Weights of a small transformer language model: attention and MLP in parallel.
Each number is 128 + 32 x the weight over its row's rms, rounded and kept within 0 to 255. Layers, rows and columns count from 0. Numbers have three digits each. The size before them is the row's rms in percent of the matrix's.

# layer 4 MLP gate, 512x160, rms 0.152, rows 88-128, columns 0-159
092:158178122125178153107108152050172123100156166099110167106086037140139069118069097155162119141195170156129169184122194146137087107115077149176107106111087117073146134143079132117204133102082152101105170109140103086079242126107136101098102154126173205129093122078163133113133096087142116083123105116140128136149126129106110127119093094095139140128154088107135107126142176183092083095116124137184129098116129098098153116163089120138142134137093170118141121124134141113149103154147123
096:090141060123151114082133107033093157083132188125111146135122098106130175139185099100114139126157171147068170113093109136065130112106138075152184079089083126153148153171168160070138129158055180133090108167103083171112126154114098127082138105146111089116105110180114097131136138173132126100207173153116166118141139125093066106130122090115109147121092074151083120110147147095158146146151132180106118133142169062164164096146121097159069138177103124126158081165135119147106109154113108
102:141132178126136156129163133125109150126210126139150124174150170107134128107182136136150146117214056138141101169102102173207106177080144148150164136142160102115120111145081133156095066096138131107140108150162100108199161125157159148125077110095129131115144130118164083146105143121077116137116100157134076116095204135139127150089171171111184088074135099131052072152153155077126152094134112182114134143141137078130112111132169137115145117113130155137090184153151199097106193167169172
103:161140117157159108150148067165155049150111121133124149178142102142154157158064116172079088124183164126128137177092124062165075100117132149131176223106131105133127172113149074167119156113121101113102219078125138085154164144094116094093153119073152089109145125107174131149122108139147078148102116132110127134142070146157096080112107100102135166161125147183054123124156173178166138158135077132119099182125084134122063124133161112131093123091122170125133142102077105067105131133136148
090:164098142103162123114211139122135129168102119135118130152147121161090122161137170191147164105127137150098064163027187142142168115129115159163137124099116113150100163077093130119091064118173117143125133162164081188122054146134159135148118154151089202086145162123126127116133135137146072134106156162126158112135131118131122131105147113248096086148107156081192152161094080177165158061156142109099129111134115116171143113173088124166126087095111133130080155159127129121098171154112139
099:066140158147131154099208139137083163158139177138147104103112168091094111172225101085137201151146105112136093099154114119109130148178107174151086106081135098070109128203120118143177168169140116166165132112120124149152093164151198129160158172135153161160189128151128120149092124089172132089094161199154195136101144138124121107158118171097099144157147092094143123146130113153129141131146073108173147152116132148127111107113125080123047074179115093112158114083130165108154136170145126
095:166126133142151105128181130189126103129129109127136184179145198157205141128158082117066066103138098131122115112106071126109121097101094164129167106141149127155117120150097106181190100113176117139097132121144139145102143159128105145079161093118045094158159089186154090144174095044115131126115116111095111148131161098128141075141090129107143119111108104141150141150112147126078165111123119141135138095239154125123199109188149075157068155104167112103096083153158149104157107124119074
115:128086180094115164067149092125156105142200109155085169190150175111111182154150159120101072123115126080108143129120125103121153131134134133148133144135174136118129101105113134138141075072122081070158107096139073192130111124116090128117130153151112058163066174113146178075119066124078129114141140082091108161125144145178180143140186144140107089147124095126101121165121100185096095139120165065150062162137120149155116162132118109115194124074152103146104166156116122149107056052125124
101:114157092129105171117116159104137137131129155106094101083123119218098184119111115117161120121097185138106076157115159151100198144113130165112108136115132131103054185104049089097082158064114124177091124153107127154100134199127199104107138116138116133095080105104136119145120154146108094148171115164129155131116126134117155152143110087193138115106215128166145131123111132072193138070151174128086093172189143157082186149189124135100157145105114153110140104121122151156163141189128094
094:159067146182100113178173175106104123118125112169153168105078100099150128106142146171115125147127088133202092114119132119112138158132186134196162136116141122138192152117132119136173114135100108120119133122173142102161135067133135133074150135142079192120169168111121184145173164131153070122135105071077047112111114148136054141091108072179125125154113055113110137118152092145043135194145142083154106119146125149157099082114164144111164084160141141213123144159102150135124129127135152
109:130118092211108138061127155161139126127136129109072101152169139142143144107157147138177083048108109112145153093124131102103093198145137135215093097071074113079113163102094166141125135155136126146130084138088162118058089184118075167083158134143135130126100104161136137159078122079158136196150122118136103115152119153149109164124134184107094188130145136105077078120109146096124193106133105162155114112123140159182125076103127086084134036108125110088157115140144130164115127073137114
129:161132129107168127134156187129113168139155101114164089044104182100139118104101097129144155166138140146146182126048132135078115155124115136156063133093129106152141136119164156122135138163159110110150121194192105144109124152103151163157074169106167037107154122155119133143098060142117120131093132073178096104148110119116043161186149076151146111099095121058178130114090085086123131089165132092116140104123104081113124156159134083092101135096207087069135103125153120121144141155107110
098:164132150134123133165091132096142106136052083058131119134127103130171122062180184112101100133095090126094143147078142093182136137145126151143063143116133099127111113168152113117118151106098141201101138152073130203075208155104147130145163126155145088026126134113135098119149131147153134096205134149128203113154159143101135067109107159129147180132110159129164106140169172095143097166122146143061118114154111102168143174129105155111163156155191105080096130078102129133103134148102133
110:105129140091188102043084137123125095134166098087125144181162110113107107177129132181159130135098095134116149139125125188151139159150070099119130151163168109172184108180135084119171168102144143111143130153147153123132045129117138117155102137092117127080192081072142129156109096129150101129157127058171052165156121133094156157049165117101093071128146079085146148159112159132129129139121124125108116081125094113145120098154123191190060074127164096146140102095114187122120081143113151
109:115060132090127088190117115095158118154130154169158142143085112080126220154151128109113161113111158122080132128152162131128119105124146159087105107123142131117161163125072189123155120118091116099133100159145154119088227108156153099093135098157093121132144093065074121107113202163120162106128110133074140113112143108135075134098103193104059162173144049135110143136155075120223102130197150112166133129135098125076196114104108130127104129097102124126169130117110095128164170119102127
093:103143134152108135146145138141165085124121122065100108064080112122107171080181142133143109160114136151157132081141060201185189111131086080124060165136177117105158137124083100085124111057141127106119099118101111099148102135145187162126110197160116185135184104128143131140076118117111093165142134131146111126198146151139148082179133140136097139131162173077135074166160113130110098128073166143090086167122196161124122096213155124129139140087113081122155157156107137120128130129196145
091:089127158118128156113120125163129073070180135084108164125138126164133147128066198121081130147132141141120106156151195135140120119157154129142110179130157092098091092098139135139154083146135152156166134184145104167159165147172199156131097082106145126157129119144121122215086074143169103108205159154119164171122107192153153098130100139128089189136106059157147147152103149061131169119151103115117147118125116098087102126078143176186116107100089179103049093151092126142168138109176125
101:189106090175152105116134116154123162135128118143136074052131077094155198127080127201211139157124155098100183153104124096085144136186109131098118168091105096085108144178111141115154176128117141130167126109157156132103145128160145135081115116105042122093135152154167115132092100101122136142118164073124177117149129129163110078145141130144120126151114144207147083123166096070093095142085108097120169077108098083141170185161111114148064135140115145104175140130095109113145135171158049
097:170120097132118115083155108179123138142124127135139125072156134085171138183131117117139115180102136142162084115094088132108114107141199157079163149117166153066172129139149162056144155103159096121082138060145169175140110083083152134099122202102100160139113129104102146123111135173137102151082161123126095155125135102108044089128105142166095099153099144149146087106140135150110124116201061085097130118119089133156094176086141068073059154141104146163107096178066139176090120087124115
102:158141130179147155176171124113181152166113136115143122062123112113200144104160142124161132079111148111126148078112135172128130196128116127129047113106178150107145083127139151095117174058148131125133160129174110145121118132109160139144079116149170154139088075081115048149154102123152143138178145118198132055196172117103155184126098085175142116088141091090131110193134126104160156091151213112153130105108118147150124182157135058166152090100143067135102146163144139111132134126118147
110:140172133102146139153164088123122077128138123138025145197125151129065102128139159107086149110130159119110127128100127088130111097064119146206125167087145068096104072127145150183138177102106147114079200174151132102062135139075150092134192116148112154148123102161121096061136142168145133072162147099141209129127126143102103124141105080111153108140208151124085096107143095129185143096141101160153087162115105172162125136079144090164129125143110126124146125093130154095165121147069118
093:169057141105157096086147168120103110122140074080124095114134118111124133121129141177149146161119077136125146165043155112149076185174120151105135192075113129150204101132146088093134144099172137185171162112186142135143136113100129146108113174114131129202156126096161140109068155089158086117122147139123106110150133085122097094118125160140101139117110099193092111203149123070091126118165127156114139129081142064163149047083094115130147109121152095113164160105122060121116199143139151
093:159115120123085168211130159090136070076158126126084130143116150159132110130113175117107116122142120138117129211144111129176131111121105166151085151093126109147124077127114140211159145131125136104130128074133119184137150064176053138152078172127111120142139198096110191123107145134129135118147120086100155118118091116080111076100131116159165110133119129152152120152103108109026119130123123106194076060128103158117073104131109075180127132147143147104168134086179092171177066091098140
118:177135153080151120152164187102096135124151088172186087188117118112126203101128128090074137120084109144109115104127081176100099135088059166129113144141137117121124077044121182137106118117136191165087167160136058154127130148102158143116132154092106119182132112150147109089106151118064071157134092168225125115101115156140088105144124065143115105125132097079151118115134108070149136103085112108118161135131071121132126147131106149195084111140131173139122157114138146160188097090126076
102:163128097119133123114135138117054112106139109137114072132133155108108121189124207140080136135131133135157157143123103155089132045099093132134105092170108139144119173094167091087206190136125145138127196080090141115100096195121159137074129147167182112112100173186120158120159120117115128118113138154134184146196121117101142113174066113106215152167106194133137140083095101098125124141120045181141087087140124137118097144178100102140136105078112131099136136127144140130144146187076130
105:161160100120103139093159185138127131121080126179125153085098084150134116146137096169113165195149103163160160178101177162150094087146097128179157121121122135133111121083036137128146129142095092112079095096149066161160146104136180118145169150100111132181083089178132149157085183069153131186124125124134103138099095055100094132102134151123082130087159104163083191144166151115083068149150085102165084141119109051148089109142120174122174126120180100151113137139102164103116139149123145
098:051156158102144119129152105119173168147142120159158142146186119072048132093129144174089087158099102067100130111129156102170108124141113121175129154147081122068131083176103134181105094203130115165086143111137175117095120156133085082114105122132153109134161149135126083108110137105136110123066056141124141116135101137152093146127141117119124175143086113132065162156137130112113078140116083177076197162205085097117126116134119129061112156103181155198081151076168137127128103115088127
096:123077129079098102189137157139068091176112108135161098147130126162128178151143174115092132173090036102069140100117113111140096153161130107107148117085178104111097172200113072075109180118111094150119156151139073128094182071154091138066128176135136115117081127144095181165126119171110186123173067188086127123122134117163065151092124134133105125150158105124046150151103109053142129131109082111087105135138153146159096118146139130106152106109116139125093149123115092151095137156162113
090:095082140131102126109124099158110109144096195107142131074118138089123082160114077144141172095139142157146104090081195110090128154116126097135138092143167171101118132098144125104049142093072122122109093138133176093064169104164083154155189127129145161163162168168143097200088120105168126099094113131132098220186103152146136135197139094143119117127128157045107161165115114123152144168170122154124151105125141155111112088073113096135168105083127149098054092096171134169160157133148145
103:150170150127128135078156162119122203043180143147109087149203098140089145149145150154172153158164168150130081161118141127111145152142077164165194179164162116114126110111113099144088133131128074066195130168142124119116209177178143142145134138081148120149129106145094191080149143108127090164058148071183135110104130078148128113152125184199130109121097153109117117164122150111146153131117161153089168119100153066123142138185140152130133151071174126120138088164139163090127135133131117
113:144123219132139102138147138096101141127161166114096155138153112134137151112167178139143177028136150092117116099060165165062125110111131120133118177092098150131170150097154167066132158122104116132076117097099162172102088155091127126116117069113144135165127161153171133153093136157134124075165131156094132154122108135125223140154097098172068112140151143119152126166121143149126119147141190126109097159111108105102062137080167184128063135129123145086173081131149160133049121055156140
086:162076147124145104195153107171135104117117082125137154146146128100068176141125126131043138154120147152147184177143104130162154127129148097064127158172107113164163130063135110106131118113120086177131068142175087065093111151099181056128159119200107129136131132177140165067146102141134161144140073147190157112135166126086139069111123083156152144137139090067125125145114128156127133110163107086127130159094136140111121161166112117069099142110150117199104236112117103127108104158161122
106:144104094106105156166117149122116129185118127094113144074166107123101117101134193137149189142114113110130151135153146125176123175147115142118087109136137128107136104140135087156134071159043111146173147118130137177177066129128177122137059134084089172189157122156131066095165112124159119137106136142058083194155144134164185139097114105141076166161097141099182059153136139165146152147109211156111176180098111109174139148154128151151132096124146119121168151164158204149079105153155087
105:141121164153118108102116146137114149125159127116118145104128073161106130132159163159080111159120112147124095135161157131156073210116144109100089199062182115142100147106136155112128131140104077151129088159163168085150144151077147070131127159080146164123042148153144116085174097120178156162137176110093170153140128087141171145064113173142125142149141109089090046118119094136189093157116176133117147141127127171146117186161100130109163094055111078118163190082066138133113142123171160
101:105120164050111144060072109154130145086165155150132102116069075112170130171184102136117116100161107072118043095097122192104143132127023122116105113093122180076142116102161094151120128117136149106144145146101115147126109123103183126105108137154042154119143147092121140115107126130156144036118123117193121118092144151152143119126135149069101164112051109140166097192070151107140150141116147139116173129115117127109111111090108123159127117169138092128137109113135111141055092169081088
101:183134105117130068187157154171196097141209196128133161113101122123089125188127201128116108113177094105106135100093190129127121146098153120162109131080096140120057135168127159122095109134159165121106138132114161162113128130157160189106140071161099081141142147171119133129084084157160098098145201143171133110120073148080167141142145113159110133171142139127144127163083100115140117115086178156093126124092146146246169104147173156113124106168117147143090103155133101135166135155152092
098:111122135150044129166136075094087117170123085137102126162088119102113140148088133155165150125124112106128109181157154112155064184134109130115114143147065128161100090135118138143170129141050214164095077150129103121113132093110086145181133108181133092147125089149186105068101192156109073111171094125095115122150141141093112130100144079167189153129141129160142106156206141172090114146124161128146141126128105089150222133079120100116166173164143135106088105147085107170116121118118191
109:073116141085094154107198078134131154162124110116143104107205137137126115099132126123055113085162196131160137154179155114150144122139126133147068152070154126106110151127097123145110138097099127123112155050120129108157188111137113138117123144099113151157150138172111105176139089163192106137089104160161103109136094100128152082153176153090140138102175151186124089185133137166156103130125115188116112114100139139140166138102127130144194167199139141189123195123186107117228069108159154
114:077041098153065104173162167155107131091126181171096112133148150128080115141104156047127132124115107145155099104106067151187116173135127106146151119138141155135179075133153154143126138139127136110146149104120128100125088114152135180139139110106107071156110104187146080107143164175135100085145117157068182165146121087078163114130122108125131113161110131071119196133103114100123148179169092107167172113106106123039179077082167113132158117163163123100188083099110141096151086136166165
112:116139147112140088129147181057136150076099169121135118107085114146166127228105139124124125109137144157152132093054186167106116180146198139111092076133124153183128120125154116172189112110137110118098145131135129174072120131137123085217104153122144109134137166109132141161142181097065104166149143139191094128154144138098119131139131137136107183094091114134137119145195124096166163118098151113116148080152084118089147166128149171118055073115148181112106123110141079148032116091133127
101:151140169201160155133153117188117136142179078118111064127141153113139150148148144129159105145062138118166160145115141141132182160101091119186172090109058106097105098121124150135114196148133157146182117169165161127071065119166148144077196154135115135140139141172115162160158100100148125134096169126109197175144086110142058145189153123130114135131170127093170125119141173078162158103177111157146124103137129058126058158123090108073097089171097123149173161135137128090171120141138111